From a checkpoint of a small transformer trained on Wikipedia: 16 layers, rotary positions.
Each number is 128 + 24 x the weight over its row's rms, rounded and kept within 0 to 255. Layers, rows and columns count from 0. Numbers have three digits each. The size before them is the row's rms in percent of the matrix's.

# layer 7 MLP down, 512x1344, rms 0.0338, rows 358-430, columns 0-191
103:125154123125144136120128168155093125165181149110147163118171112153128137180146126120106158151091113125120093117133167102115098091116138141128108150137073111124127059139109116110138157155130125099112145129118114154092144130111157160105115117103143146114156072127161135140176186114132154138123140128115123119166112097113144129139090132163111094170109119156099164121130117129127125129129140081144146142155114160111107092117124149139151142162173119105106101169136122131098114103136137086144156140114143122084157104161140134098206147147166117105124162106120125092150100161110119125
103:122127110148140112143132129141111159093108120138141092122098147135123135143131118085116125128108161099114157095125161143138160144131131110168143081127125147130156137097152127166198162117141116104182116116153111124112115116152135106151157138141107144125122118160127149129079128111096140169135136124117150122143108125189139113152166149130107124165127135127157180139155112153152149140089165140097113172122149125136109129114113132091144152124131129133156119111128114137124060125159140091132157145181156140124139118108124126110100161128100098137168121166150166145076098114155147120
097:133097130132112127132126149122121114103131138114157145083122132132170139126093137167162141096175167149170121125100137101140135108120092146117172110134115080164167142138100162147101132108115173119134145103111110077112119126122145141123143132094151092119125130134072114122105129101141095157174161141109129147134164115104094110152149097112117144129106110134136152132136089133131083154147128122118111133131135144138152141151091153178088156056136124095104121136144096096124162100126142145094134144116129113118101142145113095119162134093141172116109156096156127128210169155125117111
098:151139137175120097087120119134130181104127162152144153060157124118115131154141154076133143119107129102072118103103119149117104169148106100157096102149147145076089119156148126151121102162124153139087101119132190143166101094145164161176098144082162174131139161112127137165087163144129132143138124084142134117110134130139133103094110124162147120125165152077135137103112091139152176150105131130114123111170155109118114114127138133108140103128127135104154087074157105118140109177116131189117154132119108140135153112119107118112123138116135123132123117154103091150150113144165141147
097:110097117132147088088187121104133145146093075135124112144137126119147098097186120137161154111147139064074114130124157131132137119152119091092164103120108093190137169147123126144101142123127114137116197129144125121131129172061167136119107136111136125088133125096144146155107130067119101099103104128138138062076123136148149143111131131112112190139160172157145083150116167143140122137133133128084139138102111110115118072156106131117169151126138141126094165139123128110120103168135168142133128129145134174108092105127149163156166129087148150132086122132110131147128143091166099107
099:089131137131128097153115158114110154085129154170119169202111096141150124119153136106152134132091112121101095101103104131132118112127158121133098146160130101139092120073095120113135125151171110136146137124162128132147155128147156128117120116128170135139089147172109150146064115142099138149100133108120135133158113131148152171146203146141146122109122106141139118113140115144139122144132079100128097157143146142156128128163139129121099116094110171122103157075151092174111116114187146131154120132116122135109122113168159153137109106093131107180130091096100083127129126135116166097
100:148125109142143131134106118134114150141118130190142136170095115120163174141117148125125147123124132095163121146049100107156139148135182090098093110122119140158130112167087123135123127132107117118097127125129123136122146130090135137097122091134117079125122139099110117107092118119107162167132112128107132115139144128178135154141138121080143165134143126139115115126140180062172106143114138129077157108115124163145132131141153110122151100174140116124152148121107097148206094082059115089147134128141105101120119120187141134147087112112133148159132115123170129105074203083153107108
099:123151108123130129145119136111173121130124151147140120099160094123129107151123134143141122107124144111140128176112136123133119118121139111096132118140126111169092132153138114142144117073122118126143102098099144136150089154134155125127169114141146100099087109120117146111139152173090143111136130130138092168119085124113155139067160150104162121118089151154152129121147123115113150116158152146122124093113134122135157136149111090104124111119183149104116146101157118138132121119134114127116086131117116141134080155098130131076103114120123128157086092125141071125128122140105138095
099:108148130119107100128141101141136134099103169097121133139122102117135167085148187117145117109126124107130084112107138110148161140173109095114098119073134088134148104157103104129153135117135118128155124107106140138161132136145113114102139132055103137122106154122151140102138108146123142151141141115140155105124152188114105153130114145168115164159132113134119121145122115115121055100146192199090110131110115124104112124146163134116116083131128104104189146100135144155136097109095145108162170131140077172138118127127147135175136135104099115150108128125121073119115115138130131180
092:115147128139122149133174165138174130099165136107114147125122118120104153148168151139101110130139145152144132167150118129119120124136112139110163117156166120140112146170091166114084119141131142125179148072142142086132121121156128135103139156077166155145060133109130156147115105155086165103131156136142146155138134191121162190120151117117101148128151082145106177118142150121113113118168137142110128067166128120122123115100171127112151172145116111149137155149142119064153138108108147114132120156115066119147185142119147103109132145098145107120153162148079148121161146199171177158
097:164171154167077103132125110131110137128143161122101181101081152112144165105118161091131171132124127119171149160143135125072133144132117143178104109130125141097187087124142147060143167107153094141100108149127163170124173154150156113080105117114113132155116097148115110150136106162086139130110131158173146097129132138117102134138079131149145151177109128096135139127144124132118116144115110111171124109106127148142140160137115102136157118132133152153142102123135118163122087119144119159170101084122150091107105087111142142172140147159102164142108121104137124182108162118117157159
099:102153134127109129131120096119124121156165117104076172198150144114123183125095147144128124151051127059108096126119120105128135145151107086152134136117141132155124133148105091141147071172125132165091113131163146113149145121142137119089119139101156137116088158121122144096109097103069121141113099165105172115108164112148122105135153110122138144118104104145106142119118108115096133122123090122101143147119126159125125150109148172126126129155124103171118089118102098150096139164121122169141071126138128130107092126113161117147135133105147137148127128088112120100146103126121151129
091:122149129140127106163164146105130142164114182102157077128135109111108161155114117105138093103146083181149109129131139112110114131128176184091120117136118098129103129089148103124109091166142155151138119100113085113122114150156145182154094146106102132154087073152090161114144173176127080092091163131106139172096090126135169132147152094097138173105104102106128127097117101148140113106096097111137136182148140123123121125132121149133125146136156117141150080155119143140123119138140122113133146148145102095094124145141139131117157118152100151113140100134102124171155108146145131124
099:139106155136164174127120110146186095142148107141119106114173117108158116142127052101159105105128113129135097107134103116125123095117131119109095123174135155147107101106146157123080157180149120150133149141095112154087146126116134112130119151105179147157173136116112088130160133139133175144110098106133120150097143131125094161147115168086144112108112131121098133123147043135114133148146155091048114173105100080110128095096126142140113163099161180117058127125182139150129171132102152142111078138115094106192164161133134128136110118122115128110120148094103111141134135124110139131
097:139122091166136111132102106122154102132084110133137118110172159151100110122135126112187144139120133131136125122136164134078138137129122105114100120148101097090147088161130142125118115167106117124057152116110108159120150105093124142095126134129137121108122164156127142141105136124115122132167102127192097150142137122134150095138114129111138161143125137097153096115149108101088111141146112154174134117142092119120114104110104174121108147135144153122167085123100123114121082156169121125139102129116116145159105166143132088101136091151146132148134098064088102126166136113120132148
101:127147117134105106120120125094132101123147110136100108103076122158084138144123124081115125140136100132125142136117127181145120167137125153164154095131109130097128073115081139102072151140069124144144133125144154117134142134163149160147101113129109122098150101091137127156114127149129119137160138138097174118163122129130061134121132120087089126110132145146143159130178129138088162128151102135130118148145124107122118144132097093076149103143123122100096106123137101122157153137110096116109121146152118112115095159122119107148133110132091065118113145112123117137119167155119060141
097:118096137146128172133141112120125108162108147135099135111124110185147111100145136118119117151125147068147126128147141134109118154157125088165114154125125133134138113116112147126144135145099119115140128124073154159129150136138142112161129122161159183139169101113120121099111086136131133121144120173143135111102073112117152150136155110150137106113099120137123104120057130138159115091138102102158119129123148125143106110123126136111124124151091105150123142100133138108127151141172106132164130144103161142128168112156145122109153150162138129125139127175121154159145140123146143101
105:148103113144119117115127097117153146150125081100108101170100181157143114170137150092141132151119163083148197111168139177184116113148137118127097131139161118133159097142116155091118130119124106145096120130144134102143133127128106153109126109168106161110153143136162149149125093157138141119130079137107114122078099160140125097148164109093113154133128171126125128106122096112137126124117138139123108137176099156119102149092115134103083137148106107108125161123070134095132148122150130120140119177170127175160141124175120164137112111092148152173150154139151139134117134124132091138
101:152160129137138143123111091180160167092139115132101129135132155080151140116123148153153174127125148071098086114125147130097088096166095119122110082102136114130126124114111128169092100152140128130133115149100132114131120116120114135119143127148116130141137138129094125141126150108097132065142108107112080127142113126143122087129127125118132156117106138133158155165112151121113150169096161154149145112108126125158154135160142138147134116136135134135137149141126098127153117149089104111111091137137137149159145143138142130170107097150105120147138148096110129045095085157134146124
100:141158162102155152145098106123133114116175107149150148129144127120115138096127140109164134106182124096153067105126138144053142131198148140130108127095145182134106122086153132070147128124172130140068169141119122122121101103113103135135130157163092103075128117094112092124113134124088080130139083153126099107116171127157161127135132174129157112116163176119157147109141160123077093118143104111142154178127138127126129150110103118138151115128172140116140151139118087129123139128114103145122207143112119128087123132089100157152132118102138139134152115113145150117073138117090166137
097:155113123148099162120139154177146145144122126122102151102116116123124153107166093152134148117127108125150123161187149085130118148105122121119204110115130120119154136117154141133113174117130137099122101178124176149140154148179133118148120155082108097150106128113168127146109111129134098099161136098093119125109090117125100129135097169097074134146111120112142136159146163129130110139141100115139155130097154172094103160149126093140124142143120130132143146149143082121148140067146114121129118135112137133094111142109061131148116118145082082136159091138137149147105113149122134152
096:108183150175148089154123135087107155122115148104133179117141136141110152107127144081134119121116105155129133128120105118139125092119130127152128171111094119091120104139103098156113147114113172125125146102130142140112108149160129156132134117099116093113113158162123110103107116134162124105115186102138091106147149130069165172149122154073139105113107154090115201117114122139121138131154162130148130140088142112139113115124144141112128134137144106107105145157133127160132160183138116094134126109136159116145116117102096134179140146076120085114130119119118139167118085127153159157
102:144141088166167094117141145142112064177129137127157122162120125130149115105143141150151096138102120072139150092133161141147102146150107134133145127095146118094157115157112126161147135160121119094139122138129109130143140123112120092121165156121164118109060095104142118107163125107148140175099150095140148129133115101163163136115119119082118137174093131188170102133148145130136168135095139157109148147083139119146132137156092151110165118130157108177165145128078090123113079143122116135106123113141148105113125106109109163165114077089140094110127132120099141134083101098157096101
100:100132114108119138186138145105100146160130093166104120129121110109140123142115091113113113164127119159107163144120114093119102132109152101194147079130133161071121131182103177148099147140138121101105119106123142124166091114112125172118115111091152110118122142127127113127092142168106126145141119115131113141096124138170144095165147152094104129104106129147145131107111101155122190112111119148147134140154149144129085137159184130141148152178116143188114168114111133094152117117085109118163121111111102087100087119182132128128087088162099155124116147151140158153111095166119116168
097:096109110109103150128122167164101116151114130116101107114109098116138146140147112140131098108101131125105144113123110151119107134127145144138162125111048155147132106141162127144099104136111132171087137140140115139114179145120144154158139142084108144163117131143150095128157139102091127172110140094139139144133112144091106139181123083096121120136130134174146129102128087142154176103125119141126147057162123165164139086148106148188126131121128113123143109112103168104070145115124149142122142131163108111124120098052086137114132159144129114110133081127126110127148095159112120139
099:165143125155155147144158147123152134137127156146112132133114053126124129127167091086130118135132130108130121158120156126153122101108145098131131174098098161137158142139133095141154129135195121110108128161137142109109179116117139099139147113153137108176085059103121146153142122126127129094140111150124115167131089174078104163156074126137125169096141099099159110148143132112118124124134111121178148119078117159122146122120154120136126164106103155105109145147132109153124114135149143115117144146100128114109155165130113157132124148130132136104144135158153137164116127141149156176
098:153138091110160152144164094102122144136128121124129184136147192110111120124119124143156151099111140125110152095148136102156161117137164125166115069120142117133169105159109148109163113144150120103107146110106096122135087132159094137116140147135157131125119123145125165126114140135109120092098158136151139093133162084137127121146128094123129104116134097073125133148107114096121141142079140086132168101152104142114148142105151176112129141180122083143157112115150148110114108138180180129117158100142121145169139091118144158166133129176131183158126084107148148123179137134143138102
096:125143120092087172107155140159168146145115080122099135117138118129074107131102130117119099119116130113162127150149108132122153134132129166133082117095110157130108164103124103095143163137154121114085120120156156145163084120095122121105149137130142116137117123097092128152106117154104111131143139113139129135126140136121124121106131135114137129137097153097094123119152120125117164138107118157144180095152150130096102132132149102125145152078136139135099136103107101143113126151139184115139112108149142095121154119086096157097142107102114166128095167110152135130123106120166149084
096:144147139148130149108136086138140073128124102151098126121132090058155134149080129110110094098124141106176165160060112149180141162145133098111128128142172132163142151152137133154142138126152103151094105127142141119158140171147150110133136136139131125122100102100122117124139122131166144121154136104137109101137123100078138092134148159157112139137129138132114095099175106088164127146118147154123092132128141141078138086162102104131170157076123127133157140090142154107076141110168159181086140119161109110114146102109142118137101123106159136120079154159152134183125117153131147163
105:174101152117141129122128110133155126168128144128166136089142147135115116133134107132146092160054123124116129133153120132137141126137123157139123164164108141107116105128159120128157119158076149134102111139146139123130106105149128108135139126121137140121184141144149173130196089122129129120134135137154153131115105142114145132133109133139146144091117077081142133126126100094158133142128145161151129140117103136146117130147094148127109126172105148087099131131141114108109169120109159138073125121106081159148116124118149131099125140095123142114106104148130127134142108105117153189
095:120141167100085091117136100125155125105174124113082147082114132130193127126130187147110162148125104138117106097171141139097084175142191112153147107096124130125097160136146114109114168138096138142126110091165150124111182090121126119150132131103160136164117112110111153112117107104105155115113138122160099210126143158107138141143122152137124133142111133109137163138160073171137187149094136121164134131144088101145111116125127157114130145148121132126119143136122111135137117115092132093161171120152114154129110117127100144119141137070120084099118128133102149129111145088156143092
092:114100114131121123106112117159127112143155164136158072191146149171153129189106148117125140127099104109123139144134147151160109079107082149170118134105115148115160111159138133147121157131185115153125115089134162108139169152156102162087175134127092116097186113122151142077124109097121123143109117128139139143118138171185153128171145140110102150139142137125150145124129125111140120158130165142144125109106111136092108174112168070135148137142156114111124147129086110093103132145124116115153145110129115133115116113185099149122113093110135099136120144117120124149115132156146108174
102:100140117120109131132138130142118129130095149134163110131088157136131128136114136121139116141111145143136134119100162147093130128157150153098129098101122098120137126124133134125114128094163122159180138108082082123130126119102139107113120167151151108129153142126108146142113134111124140123124104142115135126125117122131104159154117099139142131167139149131171118122169126132108117068149122093114142119100100160109130100102124116098126124135134138135156076134100152108101130140150084132124118092107158122153114089163111153167123108118103153162157110156135201137089128177161126108
097:136103122121143122141108148143144104091150091126103122135138130154148110154105130143112137094096131155122130162127135108112136157136103166151166127153140108101160088162144110157145131109105120138141157123108083146152138172177114158135148133126132105150138146149137123153135138120151107136104090122109119149108117139174158106154140143124087104197108170111147167119130129133144131121128113150150133126112113133138129107118147111120174128109151132145082122130171146071142160064111145125133153152074106159135123156098109149124111144139128143129147120145163152141154111118115137176
108:146167133150150126093081102155133112107098108116127090122123173124122097118119159117189160162126124188095109090113132146133141115110136170145132138103097119135121139144122135125129126158120122112120161107106196121138178115095126120110106123161145125094150105163148177135165120130123113124106134144107088160134150113103121120102129140141122068121187119142139163140188125171097110112156118158147125094134148087097112092139157096138128144134113133120154150144194124126109160169087137112136175172091117130175109119153150131136126141124098145123130112152109109135136124093123136113
103:164105122153148104157147114136127129131147163106128119116141122145149132102126130099145101127127198145136112131116127165142130099115158124101073145127108083110140136170203152132105111093176151145145145111086107115117155083083160121160142121089089112170154051126109149142171137126122161146115144134178113195084146100106136112106121104138174121082110096111122164152151106145146087149117131143116151106158141110110083161113117108126126173105134143156143117099163138122087121121142103117108141152085124170109132082150124168140142148151086148106065104125126089138120100158096076129
097:122114109095122146137132108157153139152135119139159112146155142160125079121090109139126083152104163140140152130129158133142104124105147122123158139063133136115142112148129114104122182140128104157152091120144147162105164149113129154143110131130127073137118143156099145141114104133160130130154127141154110123139146132135164144139154116157164141157091110136094094096143159085187132102143088124146107125119173122141158124146149183142090110144134129119104132126132077097123157127122139130125094127118143148135139114145107132152160110164154182181126116082112092115131106143149174118
100:121133113107113196098106117085121155158137121057133103130154100131115118122109103148175142106177160141157117136124117140080118127101090138146142114085116101097124139089162127084125121131150104125156134085121111131129073125108134161106108156106065180134146080131107135143124134135103123060130155121156093123112119165153125079109098145168135119126099164115148125121106103144101137094150114116097127082132086143096167182115104105175166138085092117143165116146193179138120134139123116173174088152138085151129115095130147140117149138161122117147175114115156127120134147129095135157
098:140126145162120152133080151123175115123132134113120142123095140138138167079169111138114150130111161144149141121149138136110133126137091167133153073135142109125114141080131106137126095129112171154136121182147117158146133130116151103129140144110122144119139107133129156159117115095161119148123120117159129111144107100108081101135103131134155107172125098138163156085138114109137129111132158123143138124142072136109106139116118062134129110110126148143108141093131142073125142136151110140096128136112170125128152141111124125115142149126109095110124124120140136089075124116163136139
100:083160100122121073141117098130143119138147152119119134125136142117152086143126152112153130116130082148130123163125130114122138151134110115122111141136100123101078135160141108141127119160167163152103127127118128173114123164136138117123109104190084154140095142142141114147193111132143094132146105127127099129116119153090123096122134130145101134143127160135128120105098099105140133100135157123104076110132087099082125122140093150109118146098101097154131140143160112138103138123161075130123116122127148158141103100131115133133166098114127110118072140115115191133133119160100126144
103:114079120109120172150136148122150107153187087109082123116119139126139107114118106075119096079151133134148110118085154157084135070127103086112094103124124118141123132082116111118127154126136104122111115177157175128130128137130116131123094150130138132150131148131144144128110112092111113121147092128118148149146151113134117117120123096135140107164138146104115165114112101142111146146141119126118153154115105124128130105074103099146146115139106136093128167123135155145149123144130117128154130143153166155107145121111131090145104144111117119128124193133148139122123130129108143139
098:134110075159162139143103153132119114181100148173117120128131120086117104130127125094143126094089147136109130139132134167156129154077152163133159158150155143162078119112126124192103168109114062100132095127113138167127150129149126160135118120162135111121149115133140119157101105143127117164075111104135142124131188112132145139185147136120086134111112178122127125127132176087150160160133121152121108152121145127143100147150122191110101123117126146137103127124122130137091135130117149145118114133194161150150085182135164184089127126130112089134149149143081131105132140151146139159
095:122153101142131144110099138156118129148123143127148132113137111133095083126155131114119156159149117154104130116135144102060115159095126105130155116133158133125119105111121122095152140128126146097129120118105108147149141141149126141115151096095083087161125111127104147149119112111129127158148143101122133110092151127107123128157166122133122085121115145135135092110112135079113139097170124114164097145135153086148140122170117153117120161124124139193100143132118142118112132104150127092136122130082126107142115137165099143107128120112095134077121135131145134153122117162077112130
102:154109090116095101136141091099085144104155134116086157133127121096156139148167116154174133148185131140103174126121139131158120112150158123154127132144108095157115157113114116103096132160149119136106162134117143150181084100084121138096146108131166113090097172172138141133120103153148090155116148156169160174137063129142114131143132102125132163079150152129124124168140124143094159172134125119106124112107163116121156182110072130125107150117120089140108142135136136136110127159124095145100127116121101143130129113080079119131125122101110152140116139163109110151116134149124135124
098:094103138129134125166109107125161101118145143099124153114158172126095126137140108145109166128114101133114115135143151145129138136119127112118118152118099132121165184127119146103154180132179130100144174155115115146139145093096121137113113138131132101085112112119132131149156137099125109133144132081096108143112180168179096103135085103131139137122118129148084125104143125124140165151118149136093173145118121106139117105122113134124136059129126127158175127152127093125124135126192134135135126160105142147123114126101149144177182133149137104169135135151168130166126118142120134151
100:175116108125135147092117132158130135135107081087134149105130132089112129110132138160162121142148123161131149186119082152164115088085104153172097150126121157116131111093118149137165115111164094108158134107149153162144118090134154181098107109107079093116117135103128096121157121127116103132077149114118129106070097139128148073168126150120104149120117109109108128110127138078118132173111111141139165115131146120113119126140141162150104160105113118162137124154113157121115150151153147140141123096134143122139151116111139153122126121113129142136159124099134117131120115102143117099
101:115134122125122105128104084100130185165140093106171152130123128093141127145117135108098145120148138124095063113135114113120167143116125153143140087126098102130111145124129104115113122147156111147128149166153166120127123073103115131147078165169153174067104100139138140176109108155081147137133145117141155106103101123137093100115125114168125111122082131134106097121098128136075134100151124112154118115121149156118160126121132152160114120111122108108156130149125109110119167138190155106068156102125149155138153129152090135159147089126152123145138082102105129107138135134153166106
104:082150132127127116118120126147129174120174088147117128124127120143113122096135113126126126170123130134115145124146145136118096125150149139114108121150148112135154172126175135095124067136173169129134102105127109105136137139086100103144136130121153134123115140078108092148109133178132162164170126134133133142130127070156123140105126129157151101128077135160137146137110134118104151129080105106115171106127111149138152095126111121121133146118139127167142123158115103138167140073108128142079113105146132124099162145131179125130110096148140145112142099155129123133112116104123108120
101:090129166161120108106119115117083102119127138110129122120103120128144120138184134176092121145132159103112139146159103187181124144134111124147119146124101121136069127136060101099118110141106112104148129111133159122100085130126140123127130082123174134138113113134094146116123111171137096081174168120108158119128102181125106150039140082135150131134134124158108129120119132136092114134095126128087162118120165138099133153149156094127169147090128098111151121120156113124116160116123084117100127123147121116147089154109085089115134117130127165173105120116150078161161141135090132114
098:137117092085137121112168144133133146122097090153126087094132146111140169152162137105107113096154139143106128151098163133149152159128104131157130109135164141145104114109119106116051162179152087109132134077107136110108120121119142128123144112119149148161148167084107118122091108174127135107148104096122113165166101115123143125147084159132178111122149130169142139103125163135106158129134122137142140116096131123155076140132124155157178137117153143149120137111107123145143167147115097108137122140185116106130166165167125110160129153138151119139103139127139138143115128123108113111
098:079169114144115110138103138137098144055108119145134137123141144152124120112153176119131077098103112123139137158104128109126143136140140108130146143172124097124169133154116125129162134160106163122126135164141128097098139139121151133112126138134106089146123128146123146138145130093114085162180128087108113119115127156108103118084122170135114137102129138123176135117168160137138152103136133123114129136107164132148173108090110127068170149144104133121123099128124116169118153102139160128125117119129113116140113179117074120113124111108100129110127106152133145139117137109108130187
103:144134116161171127169168076133160066108126076094158099145142158114135134146078144124125099184109108164158127126126153134143139049141128113181167128111123106121160133129127092105143117088138140121112153120101111120140158138067093077134135102138149106130114168178110122116104144069085157131143097113095110109093133132156143142110158140134145133110090174130133105127101160099149138131119143177137103125158118137118128114159139139103149136143119128109124096121106100135156117132161096143123130080123141115106138059144136106159159118115170166153136141086133137151130135126186131124
101:134142130130135112139107159166099177102127118110149095109150139099144167154156121143127100135100137063132150115129121118124136157142098117142176148159145113114151100107089123134114144140121150130147138152099123112135148126163134146142125133121173118142161124127097137157085131120147132145079111107145110103138175180156120111127089122149114116153145130105130129122080100131112138122142130136117148168158155130181111134094101106143159142088118135146093087129091124143138143126113142127098111130169098148109119122080127157129177126122116101144136156136155111180107090136166085159
098:111117122141117088112135144096133062102125090129124108128128130172135113142111100084137128154139113143100103154166135111139120130135149115135119183186150121136101144113160113143145119122140174119139138147113108101132088148147110112093129135190109108095173126138136110106097183144117116118117072118071086135114127160141125156158086131185081125111128160079104166183139125143135146102155137156129116157139108148139120164126140115118114133154203140137107124182136132118132132099116102132148079100100138150097133179142130126052138153131114105083152133124135165186116151122125072142
096:137101145103076120145140165155142124111133140140139132159112088133155138165100133171164140188138118130129161125133118111146123144118106137126134134089118105137133111120164142092181118150126147108138151137156133132134123139097094093161132135125134113118150131122108151107111110163172128111161173129130107137121139117120118094152120121157082132094154167105092142098127175132119154125104113149148115120170129110103147107106102151181133183132088135100107117145148151126119116161150127124166126184100154130133103126120142152130101125119108177066122124144149112125109149094088087168
103:108137125122132109157128101106146124126130175118120115151161142107138125078161122116100115164140142119116119125136107107106089151119164129147144122105152128117120111103104115112104109093134116110123127124129138128126154166121125144130084142129167126123135140140119091126117114164133117130131123123114104133092101145107142166134147098152149162146073141183106108134103136143155098139126129132130110139092123127129101141142133146087153121141120083145106110108139138088135160114106092144101091108126112125101097109128101055169162104106162128093146138155184143145107117162103108136
095:157099142119110118124133169108103135119124140103107146120134148103103119150136122150167140109135153155104088122129122116122137135130143125122173109120117128104108095123156156155144106091145098089165118131099135095131100084147108151115143133131134120165159120176137086133141119111149133121190154108141069160103102102102104140142124138162092163110148125138124133163146113136112128126125136076177127133094188163113099165163090129117084142102090130081164086161138161127112164113152136135103157166183145078136116121108154095145149150178155090132124133105111122130090121145098113129
097:080130104093133146175144119151157161115095141144140168108097143111096184097151120178142120121146135124158116147117092146114129080094156158150069124128101153109094195135126138159117148134125122137152106122114120116139108170086129158093139175157155148154106146157179119090146109134128132134141124129147134088128135156140093124094112152144114156097128138148191124162086123117135112110137155165166151121145131094123116129129146085164126088136125114158155112105151119143153112114088092138142162083145131108109107083154173102131149119142170114111139174096146124119117143106121150119
100:120136084176145157134125116112122127151111103158112154126133141117102127113148097110165143129094131155199150145124059085172159150091129123108099151096077124082126117079152116108107110098131152150108134129119102124134106162116106135109168153130098125142128131158141110118149123126137136127129142115148156162121145113129123143141109119114108103132078095103152118088127141132120076100140107136082119133165165117103143122084157124123096112136135124106121146138136075110093138137144128149143140116109100140158142093153140127102157156108148142103139116094143133124131098150120132192
100:163156168136116108117158144075126155134122157083163099076098117141136086144103163149140143082173153114178127143118123092123097170117153118141094154121117113089115126140149132113165123114183130126131105156114162086122113118143166125195108107132128092151119144130124130146124132110132134166145147155133106114173132114088113110084095141121130153094133126112154121138089123140101149140126125105126129103150126126136160139155133133086109124099121135095105125133134120142094146134138135092150148126081176138131117167094144124158110121137154136133114107091101103113123112099104126121
095:156160176143090148133165109187156113137130109149118113127109118140117121133148137097114133111130160139142120095126126107108136144161132117123115141129090157132118111120091126110132134130114131161124165144146142132124130122114169100152121111136148109096136182145156136148130109078092167154129138131116120152109082136111118106129139143110124185147091140134138097096132096171132145115121066116124111121086131127145135172161094137176111121132145091154115137117150150142118111130145156102163097151113084107161114156109095160116109141059109125133106120145106129128115162154114132148
100:122149135137124175164089118108155127155136126160114113128131161109135151137139109106093181158137103126133121113099175153113090131153124108120160149110175116141077114153101153143085112116122073128139097123156113123148136119150076130105127111108120150118137108135089133094107120101098129119115166146094126115132143157152162177161139123110133161102148126143142153115131099097146167095146121146138112110116148132139143097125141147086105173139123149116113189109147137135121096123118157122113121080093151126150122103130137123174100125107113148085146108117170108147116140132142094122
099:135100123104130118126166099162123138134135161120101141109156090098113118078146147126145128147189151137148152145148109139169073078094143170120114103141110122146111181130131169125130101109110108119123154096131136136152175117093153147125141111162130075122132127175093077110122088101115151123119172097115154098100146106129136137114120152094129125115130122156131145107142159167121111148127103108151112125165134157114098123158147108160140137145153200127122140171157054172103120128102146104129112116095155142111096101106122149115124163147188114121148126123107097149106113142142130131
100:126120132136147135095110140119132125113106136116109143132139152119128156137123094126106104107166149125150140134153155172188104101137129143174125107109114119134167145105115103120138122105101108139169118108122168144106114104146122117134124159127126127089140083134115118133122097155063139116161158171110121145135105173094139074109110104106142127148145145145141129086109148107128097073171124144103132119140120129184161124146128124109107103108134114134081162096132105127150111105123137151106122095130134131118154130156155085097130140127114162160140144138162172096136134102120184155
097:107112129132088164161116092107133090156139140123112075127171113147104099132123125104098133133105138073138148117155109138130095136090167102085140146093136143131130139099125122132101062193099155105177159103095143103166131131086105146109129070077129110139123136066112173165122139136152157123159114104114109123135158112103124138089130120150129153136184146123113108062153169113125107084142123113114108145139150122119141116115122092137154125129121124160149173100091137139116154112175118097136122131153109139090179162076089123126125125114112134153100160090110179141138148117136124105
102:109123164123154117115100119139124114158123156154140111123091121146112123072140082107101119142104139123143107125129171150158151143168096120093113151131111106115130117132126105127106126101121125135112105143127133095120128118090105136166162141133123130077124123149113130141126106136128141110121132125138156099122147127180120110165132131100133114146130119115121191127132157095120159133165099204094147116075168130123116128145122130117118175135144141129154129160090154083120162128118146077168080150120124178123102145135156136130097126117121162136153163143147115116142135149135112185
103:108142106130126132112153110134111077141104158166127157174159144157124154131147116077128130133122137141131136110109152123129197122105133152164082126120159109100099080161134119164143162123133132137149085138160146120099101127104132135173157132169135137101110116116139104087154136178107191144125117142118102126134147137138132080133154106081101129164098162102153132159128115175143130113147123127178123121147107152156154121130149109120184144133079130140190120133135129128116134131136155120150132102144156149111115127110123113145111161102116118179107111114108114138109118118126137145
098:124106123126141148123167116106146118129137150094152122118148093125122099094128185149099101136138113131156116115134144156106100105141120127101134145157126127127120127140148093118150168146158152142136152105153122121099093129154144152145126162158175094139126146152087167155077095161073129127164139137164180156137144114150092129134148101101157150151142137138156122133171132132144119170154071144147128126156140148105142127170099145167158130109133113135136138133145141132103076129109143137141149095116112122173138128131106121136114088105141162100118133129105128172115157143132114099
097:136113100162113116137159129146171113132108163120157101140124149092153147123097102099171090115110121107130115137128123148142149175062090142129202144175159146157114093125129119091124121124162121113139105161141127139126091122119123154148152171137137107137115131147126142112104133093157107125129039125170164170070170113132168063091109134107148103120106105140157091133149133135091130118143181139137121102172125104127140125122133099151121118108167108129111090076097137110122167171145123137083109149091143168107117145109120106102099130131106144084134095147119178126106113121122133133
102:154121094137109126098091166090139141123094157157130098034115097148121090123134092137114116120165154162135150158129174163160112134164153157126118131144082136086125118138176093131158146094084144161104126159136162154096127120161115148116159100190124109120131140111111156157171106162183146145137107093129107117121119133144148130130161150112139168112131153105143122112113124110097158085171070153161164175096158147123071142139130136121138119142153149145118152124148124117124180150122117134089116089124119211142150189131089085099100171077125093120152142098139165156157139184131128147
101:137143148121155136154146140105099164122138098119142089125131154146128165110115159103116184100115104165105132133103107123127126146116074158122162097136125110111117116118111114146125104114107106161114156148107122117082171102135122125112132106110093061108152114158123113135122125097140142107136130139073118113179112128109140129195101114171140117115158092123108119132097093116174151108135117129134172136127136142146086123097106116148098159107113168088134119095127128114100144176160120096143110105149127175118148121159104089107164144124152123112088118125045116137102126118058100155
100:114140083177078083096142129185153177113134155186148102157154118113147103115090087085086095174144119136126154111124139133118124153119160079122133103131150141103096138113116143126127150134134117132100118110138106117092172145100141120108162134106132131128125098120129113104151102126145128092138127114127140109103113096156108167140128175141170150160120097117168142164136099122129119123101104129062126156114136121116138160111126182125156062166094128122123100134107144124119165109113176149202105128140157118156158075142112070157140143120169138163130146116192172163144137100123140121
103:118162146133080169142150137095127103145118124132114111135126098091170124109107151157094153101128091148155131105152139139141151129139122114107101143103141114152135115108124091164075130150097126135081118130133154151136114089115143132126111169152139146104146088086107180096163108092125151090109124130105129131093143131105165109147146132132149169127132104152091130154115128127150155180106151192135073164083114129114150116118154179132119133134140144152123108113152193130132108096128134119168146127121086129109161096139191115145164132118138114125131103090124114095101112104138135117